config.toml
num_hidden_layers = 9
head_dim = 32
norm_eps = 1e-05
rope_theta = 10000.0
rope_fraction = 1.0
init_std_up = 0.0479
init_std_down = 0.0
learning_rate = 0.00373
lr_head = 0.00853
max_seq_len = 256
z_loss = 0.0001
Each number is 500 + 50 x the weight over the matrix's rms, rounded and kept within 0 to 999. Layers, rows and columns count from 0. Numbers have three digits each.

# layer 4 MLP gate, 512x128, rms 0.0777, rows 12-83, columns 0-63
486481515500468489497479494398425564539565550534519571488540535523488407500514527477549578507557523560533514534499475450538484506570502561568486385588493507529430463468515534516451500446539498
417373521502524446437554480548529444497517542456537434535512451441508382558509526458458484459574593493463550426537599558445369473556534551451568503478471552574472462452509563508496557491547494
387507545471437484445527527622465501520589543449538473459500559520479426426412495505530458481562559440458517505523554426478537492421547565456474488510512553528431429523449552496516521487536416
492524478417524485438454508530521564552498525544469444439559405494518428496498540578547567563559480478472561602483530498519513504555476487496539496596440596575437522508447549527461437549524493
453418517522499477496586497512531614488550479563373494518561484434483508402533535454449539452597507511535508396484523555422557445524522494505569568459457457504488394540427525559581531524533488
471507520551614533504495482467535521481491465467315384455697501499496471606595506462513555515484469564428522452527420553530486486460508488480561499521559473510416477505438446551517435569479462
490512476545443553458407541511470463510569518386450508419606484413486474506552498472541585511541448469472502536476571396498487444467440537409472534518525665477393485414432433560513443462446454
415523516378500486462548630497501461417564560445476461503503471379489547588516546458525510493583494455511498505533520469440517490456440426441615448483535394543477546471470556510494538519575517
516443556523494560498542480452427568488598554592454469497529460413519541513506430518551392459486436431474446517458505450446558457483511509435523510495587592525478497580472386499513441539515537
533526546543463552507489477552461547398543457486449445467514474501429548498560496527586510549500479529462427604482489525556598497501522487580509424390478541583462490544525529423527458518594514
459427517509458517476522527526484496447522440505475349443572551458494466510503601419478509498565521548404537460492485554457516467517393491418524474406483468476405507493535592570571476568610546
478477619513517378536549505459452503499549524536436455479525507479487466491410504509468486391458544472540451479497491376531522491561482516420608437524515506464430464495472505622568500492432448
530522506427541453450472522531444607514549487410541499385484507561460404502569572545528546546492579458520590488556513487518537432479482424455474506510514413604401590431537445520527456478475572
566525456506515472400465530586415481487477545535471474409552427517402518509547484512542445478549508510513453516508526538556530536478485546581502538510446541508581548513463448523468515439503510
415434518500519394371565501514513558495503525525483423510592456504416487557539439458539530439549516468384581493517623458520549507484480398506604535466455560555529465339428477497516558556494511
463472530500639437497527506479419609548515543466525525514514506465429479548517530490562553520485600589471583696620479511557538411480525476518472522439458479509422577473513563496527509550443545
529473606559525392477571543528513404490530473432489429450536579488473535503478506523510553512572546407503540527575417443435487495426540513428599479495543477551472539521497510602526480495514528
445417572475476448519517513438482512415438561482507510486535574436428460457432514530565442495522578460556546439470445466492519451459451472545459511612490502450524623393566546529534484404512393
485565462485626563523485477562463450502504453452486472442543378512442510596475447450502548573542443524470511537583488467464504391463603510453424385442518526518433573447612435484496567541495507
392486519480604452496525558496488512491563552576492459504532548433462488537430528536559537588444531499504454467525429488418526422407571416461527542481475508593515593476493509513553535486560523
473496451491633456490536454415535554539403483555476488514493450506376471584488463517475487578503532526508544476570489497451589413463563490477477453523481442503455571492507497510535527558387553
587501563617584460453586540537486598502457458459551478378532452526442530543491462459612435543490476449471501417475502442516515445484572467501543543518605469462502478493511576566524528464560505
383507508484528520465560520505507429461502503501485545468538506524497552441524498454421429451543547605481492413507482578406505556499536514543479362579496511572574422498538459539441454529446564
456489470532554498481480436508513599476571467422501544513569443498438472517571489554514513534548555408481551441479535479458522491519510545478517453483404515603394490552464481477416460565439499
468480491503491580537513485508481501466517481492429427552513509433437460502557592523488422535515464513509413469561484585558576522447548523477439502509630570532527441529527492503436555448441471
476406536471482495498496492491549547517460535588522452496466456489537492471442494536526523444625494526547559396518457441494507475536452473532533520466480379540475441395445579529478470556453510
561457519504489456307490461546455512532525555549530467474585554483467538523542463419531531433488617559502546535464493392526565431515515535481473467509484584483402518354520482562485429491504553
510497529485566536427591509550521563569557466544523532497513508453491490586441540528570446488519513586430511395490495512490547477579546462451435532488503550529501509425475498581402420434496531
535492494443646543502461415527488532544516534463517516507478457524548491518503567472444515538525522588443475569579586482460474449571477398516524523469440523580370438448465533495437381557483551
433450515461473430444531452552470469574597480552341405537576476460456432532527501525521553387548502531573512485504448461548484520585489485470475463475517599586516523558495474509581427540540509
394468595499571492490509527414501401362530579433511432504545519439463468494365505409465467421543509464520468489585424524508477522492477486483466423516569405473537591513497456506509505573491540
460461511452577518498487404506545487494498428534387451533545431393459505492503464580586486446549504598538462528527503510473518447486461514482523489487463575443518545528520435506501476523347470
438551480456506524546505443614478471514411425506464494505537468521455514564484532481468537446508459476535479507446426535538471490526448526554525475433431510536522515536634483426512572480526467
538651523463490562483520468514495512512458467470526411466563458540528586465514479571574494539525469487460462500526480473538512559381530508481426473488516553549477579473476439504542472480501453
532464517435531500528475455517584545475564460509518543569525501529467546474532604546495551559474506494517475485496448520545536494412516458539513554567517498547483536552480629454457454443525471
402500505471516570402517460595481450487554534434471467531618471416472428460507556485576477466502485467406608563594556494515539522550488448570486505500618502485488466428444515451508495456541496
489497457492557390478490526617472501534475462522456448420523561445414550608436439517592459568562565419565570517478481504462510473475517536525488505536483449522488500449408436483532522450521443
458404506542494544471630529484474524500452536456498450433556491446489523489454495404472444477582513477511465520582527499413560497444564570424511424642478597520482456489535491543496525452515482
542393537472585456491528475502469515506563429546388505435464530426481383505521472504503549402537520515491501462418561437475464467513489547496491494498512467495530524427501437483496515523427592
441403523542560407526584564516455483448527420542465482498496442449461411484551505584499507488509497540508484394489468602513611465536534509531427497572539480446536553583496576518515471559455482
555530683509485528421474544501542468450534423440520475432547480467399535509471495471561494415523518514494519434490497475487479545529486495429546480520483524504462489517471425552437453447515499
474466548573531526449591467444483521484546483549510525488565500385505517504399606509541477614627568546477477468534488491419534480393560466529467518435534558563431398449484541477499481467578540
491480541545529453440549532489477461551507503465437458515517477456511532473531478529476425552627425493577417388553495550470468510507475487468485457528446538551523482547575451564605458448506456
509399480502532388511519547408438468584401514547461372499583432498517549465420536555418591493541500457545549506614462462479506525458445541372546481577454466493481481533440433507476569463418555
525523467549468549494499465506483499470441457495449478464529480514512460539574433528572508553480548467538447500503491595488499495526542511535542487438549530530420499621471542488596470480554536
451414527438502466442501512458506437486479577637485501470545516548527632438458439584395482533529481491483476512525440392519496441478403544544472488623523584435578467442490417524450482422345496
526440566457520457386512467469489572535542412431470496509487501502436570464554469527528406555468506488471513401459509594545454455497471521543468544503585573544485497521453483555460451423454439
429476520594528568427520442417498522503474518562494482528484459481485463515562491458518441477498462584437420500466514535505502428404518458559511525491515542556489526423450542504518423442483492
473373547498468428505484569461490510514588521528528558464507510530499484499461520469482497444519540534419452479494517386489479456476476542534545514507492433499434480394461675562524504520494584
480415575493566508324530587471480501490536525486483477475521498411487486514520534428503506517472541567558515522491546457412455502493525510537476445502422491561483531426545418521430405469462439
544462540543573383338577457494442499385538601525473501468526441457387460535471538668499485466541533566484527522611496565504559494509511532452523513420465454517525542494443489533543491504540479
492521512538499418468502444452521536591489519542455457503465459489416549441552527508496471517500523520612587505509473499450565613435539472474490450549515483585509492479394429467512520453498540
524413642489524530524558549423563557517523523469538438538506483468510514435503559540436465478501515549552520474512447569446545442472459658374545544514605503545402448527565516521628473502501463
403506484531488441531584490508461543490472583485525466469598524457448477554524516438519476579491475400497430556494423538505460463485464444537399427539476501491426524427590594484519536535577528
506521512473478443485532480458454498538480437536532547435555448513510571434511522511499485450532524515455544593523409372512500470547480508451497465518504547516441501538598468526479541470525584
396512594497532510490576507465553528527465443482490543547463481378448493444519488473432472452506452532628558466494418370476478496535433460444466469581520496493517506490525479464518554514528469
471505433483463500392394521525457462542466518365500418476547476563375490465431529517500485505504452487546485498548572402396465488528357454461497450453586479510524431495460471561608522546421502
482482530495446533404457423624396558547444501489505527474586545492452497450495489458419543511515608493414571515525397521432512444525551546517543447481456569591415486458539477636424425486574546
561495548489441501299584504539435534555477494490406420453570486457534465603498532491452467426583494508546521491569517528479457549521497567487514478442580510542439472492494545676505414443514424
480477529514530555492453515566519514570537472431499544457508530453544532516505476536593463509543517454477530442428466478511436457550453467430447476568532485454443554483419415536500493439504413
534512525507444557586509461579506571491478415499509501521501469485459474528459443427473475457533515471458519534572483514427455431554527569421488430559453495524426454402437562556533498618531468
481493574438449441471506553425377446601459540609489492455490486480508429551482460557390506529642541520551480471551481572486364457488476581475488502503541530532478425483551578485497526478463504
448487569530536556438536524507495513533556458548522514473523470408470399524444600455543426550474537495500478454511481386568484438508535407433497496540475519478429501478499450509528497551518506
497463532509521476514525449543461472531504470517543506507547495533479551472498498575505424542529516498458426574493473565425535430398407500499353457468562594585520573463513547523514480491486567
522500548434524499493459473452512429434435413506434421501513424496462544565473496577490487461523502449542532550526494441531473476452425458520509554543419510519492569508534478518475553455568530
564500558530545549454468521518354560471613582444490521507527471400499487547563436529475428490515464440588490584458459541466456456502509528497476423496483543571504447538512456537441519363504543
521482521519509430436467473535505611540473602551501453485507557498444515486479571396553539462547517543442509559451492485561426522575447574421491489472501529572499519364510509549456441446493495
429470534571535587421475447513459550519484473494428437446546531531493590545536526461547396474564519466525562493516580551524498551498435460510449530513583556473531552480426489491423457479491436
403405542469479609380483587468518615507473528513402490481477462572504593415510550521460517545523488483544574401530436473482529468582433545426614508543493466506469472450453450564445515458460547
471476464506539402459497502523388545539609506592483526481505563453538494560535466468424486554563573546481493571515515545559474468568556506488416441456478542570454492536425535548508411400518565
501462532530470479379559392469469488562555595490481489448531533500492491516480465421513503515552509443586436466490460593472436421429438553514648472551531477492477475567554448475478531547450389
433360540549476497486568510464446441458512594545495508475526536475418439482422538501463607491537493493463498561563489510488536558435519649426441460533547552434543536464531426565512515529515495
# layer 4 MLP up, 512x128, rms 0.0808, rows 12-82, columns 0-63
532484557482546525496588474438492434526468443498536441504435475503459570436479497409547500513519519464430418541570493491541549506456529506498597474497552520456482379538464443526536393493466488
508469535464557462527549519531513532587510489416507577459457474430520476489482530403316511471543526503480529548433513449486465477468488450516483418533506552554475545470560495478397446527543495
545494427569533496475448467497489463470423425472478477543546588519501537531586533566489532449450479554556565506523486545461500458610434518476479534428522468495512503469532393483453456475482591
551489510478572438452474478611486472503444477483489532425541481532450555516521466479501418508507474508574560498509462534530538497489454521510417474557517510550483566471476494527523557527534497
400505473513442594601553501589525603451625472540420541552649562538465556423493483407464530483533496390444532475449549502403480457517539492436511506517426532478554411480387499546581432491506455
540477557532566544460467421551476539537564461448460411456641550537482467553570520530545482538463491630384542417480442591448523494430536457524553571478520483533420437468431530562475414607505517
567557506495570400505449404466526512541431580575470499496504478608491569447505570482515512487467606401583445663495441477556490469494458462468543442503442373443465496515531494477564534414523422
581432491570485600527598420477568532541494427576502352489454478559566522436464483496660522494579437503515499532477511474480464509378497434459503485531433532446470349560398479521486543639455443
551572521390551567537500473609504510616553506481427494479426565493521550459536513588435446504532540505461487464499467529449472531432573543579521570508507476501630443434473582505547576492522420
612468504469517482535470509548563568432473482488504432471506504531556559468502524494516457522506548446512531467470465542499526534454473505460476571470530477521481529491455501487544419541468459
428478463493523571450369526465554459543440435430492574496405497443500570434427349512463438492483437400616420499561535523495416555413543496543471418438533520463509498514476486444499589479537535
477546443490531504448415436582558426544462489573560622494469464481545543514508409588460478483540499511470493424526542499457426464427555565545430479518619549503551490470480542503513541443585597
531540413526536446476442495543353481481549508423467555413485533565435396488557538519458487529506503493496523509562457520496539495506475492535458488499526433622416532483492490572484463418456582
464491511490477503535523538470487560460541492526520511491486517362493439603501450509534469553439508602469473486467519516474477515511621495496481436506471503429501493502541486542536475524570522
554450555569542546437517477525556581540485606507557442450475439434576526458536596467499417512435556539585480580381495456539539554534506567394469543484538462487389501488469483484498405466420507
508545492433426486528563502532551401507480466519483539469508480508538550456470542452434455445561461528481441451401438435472468530437457517529569445565505478479507441420543478548489485538559469
451518509414526581471528470514488625508431578595510532487493471486451486553494495470515434509454463582503528509415529534509547460623462567553413559541444541446415513455470498461444554505488480
438634451474573526426456530548475507516504406539481522479522504495546449513620497517494430547470440511462464570486467479556593497571574540542437497430463520561558456638475519508522513494503567
514485525500292497467508577487567489410394424495487571544462533560505463572596539438491555437510533472436478546482455454432556484579586590515379355455597508504438499476419567530522409552517640
438465514527524495559561506466495539530526568524499528463503500421534483548439578502556533495492489529456486419470480428395557478415542502391560541497467401481526499486474443543552593526492470
507527449526495451472476405447479560428562441526580530427498506442506407473461544529523487435505476573577409488465503524540488521541534545439508526460536543517467552451526481520525464552507569
523528523603573497457585480456448462452506446464507490414514449482337558454408476484529489504473540561449500456480533490497515373545535537459472500530582548444584504447496537565552486398586548
436493514499515524495523464496548506541541517495491486484583557434525566607555535480523365483583448487525462476402551517475440546520474510541418446587452324547478412525500477543446526565481549
545467516491517501491495511427459553511507515486483560521514483489391339552541491533524444569503430475527525401510495450587544493506551514495517519529507547552416505512462534555436485530463463
438452490448557524506453462565494485484504533480484463465539430455467581466415511579374362421536494486514475505487558542556529500412483492498464469469525584437541500436513529461505540455385471
524470486529457518520476491513484473464421519579528499507475437484557508510439515507540550474604578505525576536488448527569434428476503491585493521461468400559481504433417527543439531602469483
424549544464575531585562483427541529533534435545515538512481536515515503421480505567472429513487398405490515406530506499384490501420410484439515555510480546456576506616537432412470510491530469
501536457345640486535579458454518459511566513574515470559470503470522417514438486530525589611465530542482512517588537480520530538610498501546639510518423530489533574523510543535460484441536593
459516506625398524577572594466570441462401427520488478461470441454599465423473527484491510430531490512534482500521461516612493510420496509504512464518512472472497464569531467369573535457512533
496533414422469459475441408568430360522580462502391428552563444455493459563552439490562539350495535504474524529550499452571572515521563616540468424471475582536482486531378555498569479520571494
536501475499499490492518512434589586532498488577523578477397394453521503405510445581528517504473540469522487510522460459526531458546476538535511455510509594409430475548531524514523534444506575
556479506450467536455524497543482539510472575439508522545537497565543477486500510420503445541470491470417500492412521451531461502535518476538472503487478438529452445501506604485499498455672562
556546475490445455478465568532464518514492498457494491459504475517515460573433509518513426516494504494498491535527513541498514469534428468521493506451527503460466484473559601488555523531560584
454500465513479478537496422407521473489518483488480513516417485505489500486474486459479448522488492424524336533515450511495495481573479489474549514562512496476475500456593507508449468454547574
521443438498597416473461535469542503472575457529552552587412541500487502487515545533455561585490543510524455468506441536552548556440528494526408505551531533539408575533500543462502494450438511
392540507410476533532556456497529503511529451565554458593486461470470470460496422556514501460493449414378517516527430492551472489563512520499492552445489534429536454464490419523528429531508593
550553511546509605567416472398567496523478541535500539542477449519516495449545512455454504431432448559480527469575462525580484586465524459448498444518548473503498488526582485517454522547476538
476515535474499421464417470448528531492626455514497517590561451524515399450573416459543462534470455580576481405483471478514512493545397476435380591385506497446581521541605347509493489537434591
553484430506454510513553460439502517516509575524582550531502474554474533506457473596430494700437437519563470559556388566520644556468555557543522439526493530509535463588513582456479446539454453
516624458464497597468421456505493548555485542468497483501551544539531566504468463455480506499513513467493536507504526433476424534468481490448531489437456511577481438464479482509536515421527573
509497385547515480533515404501435475574530511501479590512521555532498428510561479473475549490464570580568640493484479479528486469534478508572478487536459444566448522438541563500461523447541528
455501604578501407472446499514568647535570532559563475491525500409566493490422444460593446608531508428524496435389579437428465488487501494477546507484517567527513467443433501522533548485514457
486479485436494566427506507560484558491586522461478555441506477569444538389475503539435484485482504565401466506529526494505576536537516460490583512534457531509423428499391527491534477469493498
471439569271560497510463541447406500540498474448527519562436519481536502456594418498571484536396466503548501517434455433539542550514542558520420474534513509431501520577542616519473468595467476
468438464490475465506435501496483510513512498461472515502525490421534475447526467526470503492472497542570471524543447506483466498534558515567529535473466522537514504553558468533463391477456568
556446486491490554453480455441465432492515658482480523476471434567445521431453494567447448534593490613485574465568517428514450507575392437427527421566505469467516457454544467517457561513476489
443417490444426554469485441425573569506521517427469425510514552582575548471460454556496493505514440460568439485410506480486524472419493449581481519493561550498487436439442469481582501479547524
515513542515480578465467448530460574475394518509554454498547564521454473455535491466494545537496489454543524533500475488573499518494487474525524522526522564488469520472524486488533543483465479
510503543427506520546454453561601497514493587473505531537546462456512534430479497572388491544515409397639458511539623550490479445571392444503482572471514433463473517536512442451509489446469449
494491445521530477576551496468486572535423524473591528500485559559505491539488512518437441462492489571537483545512495528464539408431453476563559492564454387580500507458529477486537543481435540
607459450514524474389521465524446453484541611511501482521509484486450433615529571623438548448545577524460498525632485556506578511465539507591538544403460420600493491500475538526472488542643473
492477462572538399494494499510453518539531547536521507498494423485421501443541461531474521529525478529507504530508519465514594542448470455498494527537419492568506510533461562486438528446569602
497500502420429494570497521463577474534544514584493528502447504474566532504402569526523474476507474509543471476464505450559425418488528555471411477577548477576454549548473491541556367512480516
533516475490517565392463476514470444498502450549477521527369425558548525410529568533528485458544504627389543480543599513507578480552463526437554552416537495508524530546421474531495546434421441
560470499510571516468479484524536375451376483455473478586533551493503605456498533438466562439488555517436437506516554476482532565459511567512569486414497447364592488498488531439476461495477527
369558496476466470486464469489457550537428552492497552480480539481462454513517494479481550554592499575519461452520468530476551471499420491491547453443509470518510303487489517504559515490542543
497477524485459432427512563525509454540453472451441534498551601492422571489507514499593505493427459562410422528572564500408549509458457430404472498516588467498446443559465486575566577613477607
450532524465526504546595501455539496562534491488563423421465469543517400414556419457521421508482490498473536543473515420531463424527477510479644563561492534468552480541472480503430548413509515
537554549447473542425494587587537425520483463413478321480421423544546431528512555518463508453551532533565519393598508471505528491570487529484625512543521509587472409422487553527472585497540508
533544435435513459542458464414469550474425511531474488515445584554470565608525497547447445476549513518512528557595578496431633546461561532467516494441506421586576468475461547524511557417511495
463485466468523469525509465480543354554554509511508493518490516494530543467516601513515539478512539613521509409521532467544526548414533477495507484514537572499571544564592500430494446429446504
437504490537579422517558438498600493482537487469429520522540502544513535526525526519501467450483494571467469509490487456494503519540570438547430518466486491560521541488403467449622520465528443
550431423498447453529447497438492498500464561457441473517508500571510500468517390564442527488568511516561545575448491625442504584452506587549500481488520458557592492517480581524517514457466467
541466525508461515538451502441550508568476539563476494505502433531514580436452509547521471552558513517541485520515475510414517475511416500428430497492527490479506552577445596472484480509497543
482509467554484481532550475513493562536540607501531561538495587476587463445503489426467512550500493495477504479460477603420508500539538508507482443465518426519529423485531490473507427512394481
615494480434573467461461505526479634491469552497420508449539474506517441411521445514552443562582588527558506521459524457515518515511527430531433403486353583430547543487460475466477522450472515
488533431513482394494455502533429490512489580438448507427528512532379468564509488534466537412559499537476522507576531437535523533541458485521483534538489477535485535483461480502510553451497523
533512501509468502531497466540455520430448478556566565520477551484552428504488484530471534477461443617454537523469518517487542482575529545510537580483543456522570437510393465534523515446508442
472423562402465487492503489358544603546462511486501575466505500520462519548542491445514537479557363429500539542430461479380431573453408507516440612546526483562475606509506476597549599504435438
507534387534431568471575416588537423499515404527457543551452533538501520548498461549526540422597511556506425489510462480572449483526427401465516465549388543466462533519483461496518460523496442
474508506573453455382497410500503452559554509491541498448498544469502502575498375458560480498498472372557437476477476575484444472512477528494525459550592446492553505494526412426503500474508414
# layer 4 MLP down (transposed), 512x128, rms 0.0755, rows 12-82, columns 0-63
478362463472513451491483555530508483480468482539615527471514504617559418506441559439501454479605432508483535460477465482529423471488506513519402449498556439562522547484538564541499580524442456
484502435438461542558515552440631558328501527440487558521446416519553508433494495516543469533424445389465440404553500490557586534491532584447583382490577471462466517488542556536492443520562437
455467439431537567464479544427443546548525507554445452462565465514494470490378501470465510561594496491461527511544527514525536476556440444565523500553459491477541488519523498537461490506532527
469603414479500471551522534475442492573546567471534503527448451475600502482508426485443468526441562506459546501515498471553492433460545482406550600450481462539512537470561481447495506471472517
477536494499494473575497534474565601531570517566502483485505465527517476605462531444473493558485409407530565519533488469425545561388474473559436453533504496463636427503491535461629498476558409
417439434505463498570436539540529467495507561463573546537415514566595512476528561459516500521440501382547486504562490420534504456514517475502508559603482489437516449503532479619466461448429489
515553490547380567490560470440525408399577535476469496537426571492468512449427594454489489568429543503545514470534582500462582449486546498399369494569565547545447511572412564545634448482509573
530432555444515536520453423552519472584342538600446397508514501578559459490546504471475542511482494463468471453480420461500537573480549521622462550476514492493512490480466516534482505451503556
568507457562458412527554508498507594545489581511363480512555413384539504512513521434568539427565458455560540454495493459561464514448577555486444419469520593488613507479562470505440453483455514
475501519502532512494501518420443457497499501482499549537551516488580577435441533471541478547452567457488508456454505470466501550552523506470491497515488509405520482495468439527465520551453459
433530509493536412568512419479475455485498589532468431493533555519484504481476500461528472443500503432413524535559630441534483505511517589508601569525482444481460489489499572470549500538621519
482491467427417541511572505457447510558539528525478557483533473459594516404430424471497488527533455466613398518533548485446472513534499473541499481541504441573489571513498407493506538507526565
463682487545431512557543566473450523469523476528570499518372484444518469541538475468476527497438458534548493507554467510496515470522505475463489511475453568548447480467463489531450460482531469
515461529532509480489370531447457510487390551462406514461438455605461542481579550551484515556527504407541480530450565520509566479474461500513559513494559525459534511560472493457498572520515501
408427538513512435359521522501441462421500421630498598476622486383529540503502528596385472556427499418547487570505429457521490409461453570502512535487569513434553419411562570522462434497592492
497521568496596471449414537443531480513451441455516483518610504531537425440423498589544533464454424474426549529548545493516511518533504433556490444502512436370554506556503586509502494551440516
484522496517506417462456446565510517587485555412450489557483518482471490538551411520490547588492548459504535429502514485377553536503442525528487523477512468476583402468497555537547492468431635
517484538500486489450543524405489491460443502570466592448462456523355482489552510519450472520601524456503457518480477463472566504545466513444438411485536443495549468512480550465466513600480491
534498604557487555579421385439556500509532504546447540536514465454512432593512525533506544432555418457495531486481485530466432467508534450637485459567536547569464554550410455517524363514620538
504540555507542538476555566450413450568561556466500540513399578566434525462488450469504457480503521555659472475532437511411508607525517420480427520483530477567436541473506405548441486453507567
484455451501537516527472469535550487540534537467458558505486476460463492499483398506486520545572502508541489480491578522486483495516533612576563527520569480419482503541526508440503468501423512
441447515521583369440615473519510437509540436570519519548441531534427560595453441512465532480509512582499466438459482483461361460561523554539531549526461454518445514476522496491539494478533501
567469471552516365541512506454518532544540415494516535468471473460535469543634540457459535454464506507432513441428498522512544544483501543603495557451566509510510542498441513409527478511539496
495574527419533485502511489503521428482487481474554504481492512582515529489483485450494459557482509503447444602431534502488521494534393499564476493438475565533590447453498415602474450520479418
504478428504500517499471503436564538576489510521487497506491397575475461465541455422542452465512512573465529507476447519556480530435494460567644507488520581539499451553557459456538472447536506
605533540543442454477487504507542501524463457509544506446435512541519530436583465471501537481474551556498394558528498542559466559472544472463498540563495537522518481467516547426555463483511479
558526555529466477493550519413524537431497512418501528475433529457457489548563556458537503507444534451467465471530577503523555497522461549478513497502553425459454529595483488404562458497508543
541538490443461516516450427488554464501582594458569544498488456457533534516548484453456559493456528502497513524550495445456537472482486591540514525537465520538461599490430472494379471515536515
535540514519572519557452531518553462455391478515471575433443457497404590509413558487488504544534433613570482482475456472543483500489491460488589483553506501407480455489491464464492468464553428
457488490491597490510408438417459539650459341521510585547505420546572481381569519489523471486641492426462475505554544572446456511473517472457429497462525499519408556487522479616487515543489562
538568473500540525514465422578448492495433486509500542522563440494572412472410561548512486536429421498543508526395444533444423539531463539557509420572487426557495528466521490518637536473454566
548611482562460463539498467510466396519456497517489383515600462501450525516594487617413535467479527484534511462543469532494483440497506523476498489523576475472510471492510536456579557521462503
496624502510499475450562498414506450479481524534540458577564509547504487438479483437493528522384497411500523546495505476504507569512524493536464495524446519498601515474458430485447467472489471
590452524464561538464464527549464452525471519511569508510559473434528469541539485555546549466517496501471570469535571579538418549505472560443446472536513527516544515494497486496511489520459425
474553443476430540526521517512415467526471530510474436456569440517525534520429487477562490403502522535466478557492518505464530474534410433520509533443459489486554418492530486544495464538489467
457472437477522460537457618536557539491460431538459467508446479551479485478556540500503517457412562477538542532519505357576482611557513551569582557534522472444484517483496459517453496510446505
462481470490487459525512524450381499455535514468481430485469492455435511499487472519507524539524536488612551503514549493448358485576471509502482431547544484552539494573559570533456558457515525
415521525509521474442438462567502564503505491418499495530565589571364384512497495542511509448517469450434613402508532466431524476588503488496446538428541481478532543482564512447511529529378513
431496441550523506503509445565584407507558555486479509469551569522553451495540492439452556474530499475508559426522483516492507425551516526436490508419475486446506497536412518477526470553492452
482437540573492371516556502512413575434465506500519549467501524473475482459599526509451464495619512505572500420463543467507505477536495596507459533541541480508574496506478467538562491504462492
534512557466437487485505505477562527537500436498483455445497591438439573502445545480540393539454487453491458471528523480473506511428515495362467537449519569423516475549502431516426478472537481
479543554558588507578634570487506510551499497489504577577338502449493529456469586443440458574437533522461437538476465422461458466521448471547527585445442539508550510476510455499492432398560563
510548511556482489533462550533521496493518400566439514410442532488441537483454534519512451588421543510598483438459474538533575435519458531523523439465555438455521473514506530489468513588534487
523482495510426554511585486474420483509507536544504493514519448571476429527494522549421415502436543461534399566458579510519455401455486577497511601516530530395505456356555581532605538484434575
575444526513545513503583526467522511512450488480534493467520446603500564489507550571457510527496504366384482517490502474612521529477481526497439523514483456515437537543450463582560529526564467
530514413481494338491501528447493451537506544431515584430451511431568545510475509490493573458413657477408480552553414408564448527540520543489487511400492615495521522550547369560535581536510489
488456569542514561459512520515467455371556472533536463453548458437495557528443537529425619581433565476501495547513472473533515572524515570484515416508571442499463480453522526512507490434523463
555514520520487447487460533513517437483546553491609474489492509501591495551481482449552451525516533561493487504454511525485378550573539545493538511458524541574507507434458504473520524513476563
437456473482499468493421474543499369516647504625542464538437615534592421553513552526497490487366404463434534472568478481454494371540440448555474479529470416558509536478389576511531471501556541
452529568472518463497439535538544506416436452528408505539468449519519650524559525501489371494349505499527569528518416476465544597607471431570537485427579515510493484477521487534507458564549463
557587413506525455493574428465521436514527517478490464566473523455439529549383537409521498498536444508430455566440446516556516449514512473472529499602404517529443459580376440536496494513513461
453608470513458474505530513512509528436545568500554592515377546471489488483547518498463469413407473533520439473540523541472450493556527466501612498508525520476472422540544538484429511544447485
565514581454428468490499508572557409469544440552565462553423431526602556475502464428483474582365538471439475538419502502448483472525510500543537538498472594492464481512477494447471591487537496
551389507456571498546599525495516497429443533542531502465590441627476499626486413554478478530581504429482462526580551551474581461431471460552458370565550476368526532582542481457532495580400458
517414487463538526430498529574524485492489452540504515535556545508539561513446463442488532426592525501497454476533433432504484621407481520619408501561427456537525484497429437574523517497544544
491514499487510546522546442447394482466512502473536417468419416518536555538436448472488481518468507536423484586558572528578543544476586450514443513515452551464487501533502454588438551515463517
454467463455510489497475532411492470615483552552524660501465468501507588459468521516539447469401500436666501494429469495512570521482516524495613533504522512510556448586491483476456538520567468
501501483526571462561558413484595514460587518455399508467530461569593585525416570453476443473550510495474446390487491497488465609452535571448473448525509516480468458528567484489481554582418419
581633455492509411478542435454487562534427400507426459496565479423510548575469448532468479448447531528445508492546404475473520558623547536488532423571518560501525499547522461598409521491505505
573473532525560481387551477513570538498472540608573475536512395490508452522495464456483438497552450486463442599523527436493480565448458420474510568500557462515429494512492487563452469467482481
465491434479492664508473443483440461468581476471535424323518519484569608544527550454514491490499514525499499614489434528531482486505460480509423509468532447442452444447490433510491454442519537
462474620583411486372494523579500565468500519469509470479514480454389532513478508439491487593439510482554555440450465413515463537474496494507576449459528503479500543442554580491479538533468533
416527510541500546478502522526458592502465505523528503445531492495475487497565468455509476550542467536390450568465590478478474452443530538446590504460485538442482399508470470564503553535554592
558554547468521486479427578517556507603475563518501502541403437525528610486588456518482430512537448505463541477421504462497437590554523512485558396548515578560438464438452479588546430481558471
545507481471530490456507489579472469544575513510428551529447545498416537544447487454413520493639497512563564456508422432413431507501492447440465510510495493526425443513591476457467552427540491
551594500475455489484516539507470495631431523439534507433438394531477492448523545481550572578543452512569423581550524567522515495432387511456475448532495496494488523480520517521476448589504471
526602492518506450514483480465427582474542443544468462552489518493490530435455435515486515547534466574492496526468468442497408496445536414460426513481471564485490456480545534531515528484523521
548458517572541557434477442492464432476575475659417562586565488505475504488408476506464489498531462484371413516466448528513412569451457439576467579558471538494548518500487454575543485492496506
405585517577572449509562477423430481444531459467499510436482514481394500482534518489437408410497419513539469467479378478517437526502563464598570467497498426510579442458407417435477512474539454
501487618424500508518484519451525427453518510509478516562469450524535431488502501488550488428440401414500510499493491444455551508469439553428477494454457479520503568546553594382545549477482534
570548530544561570429467518510541461578478484556572478491541554556508462489523565436549504477529494465454500534399481570408496493511586543412458602606475555473537523435509447448526532506512518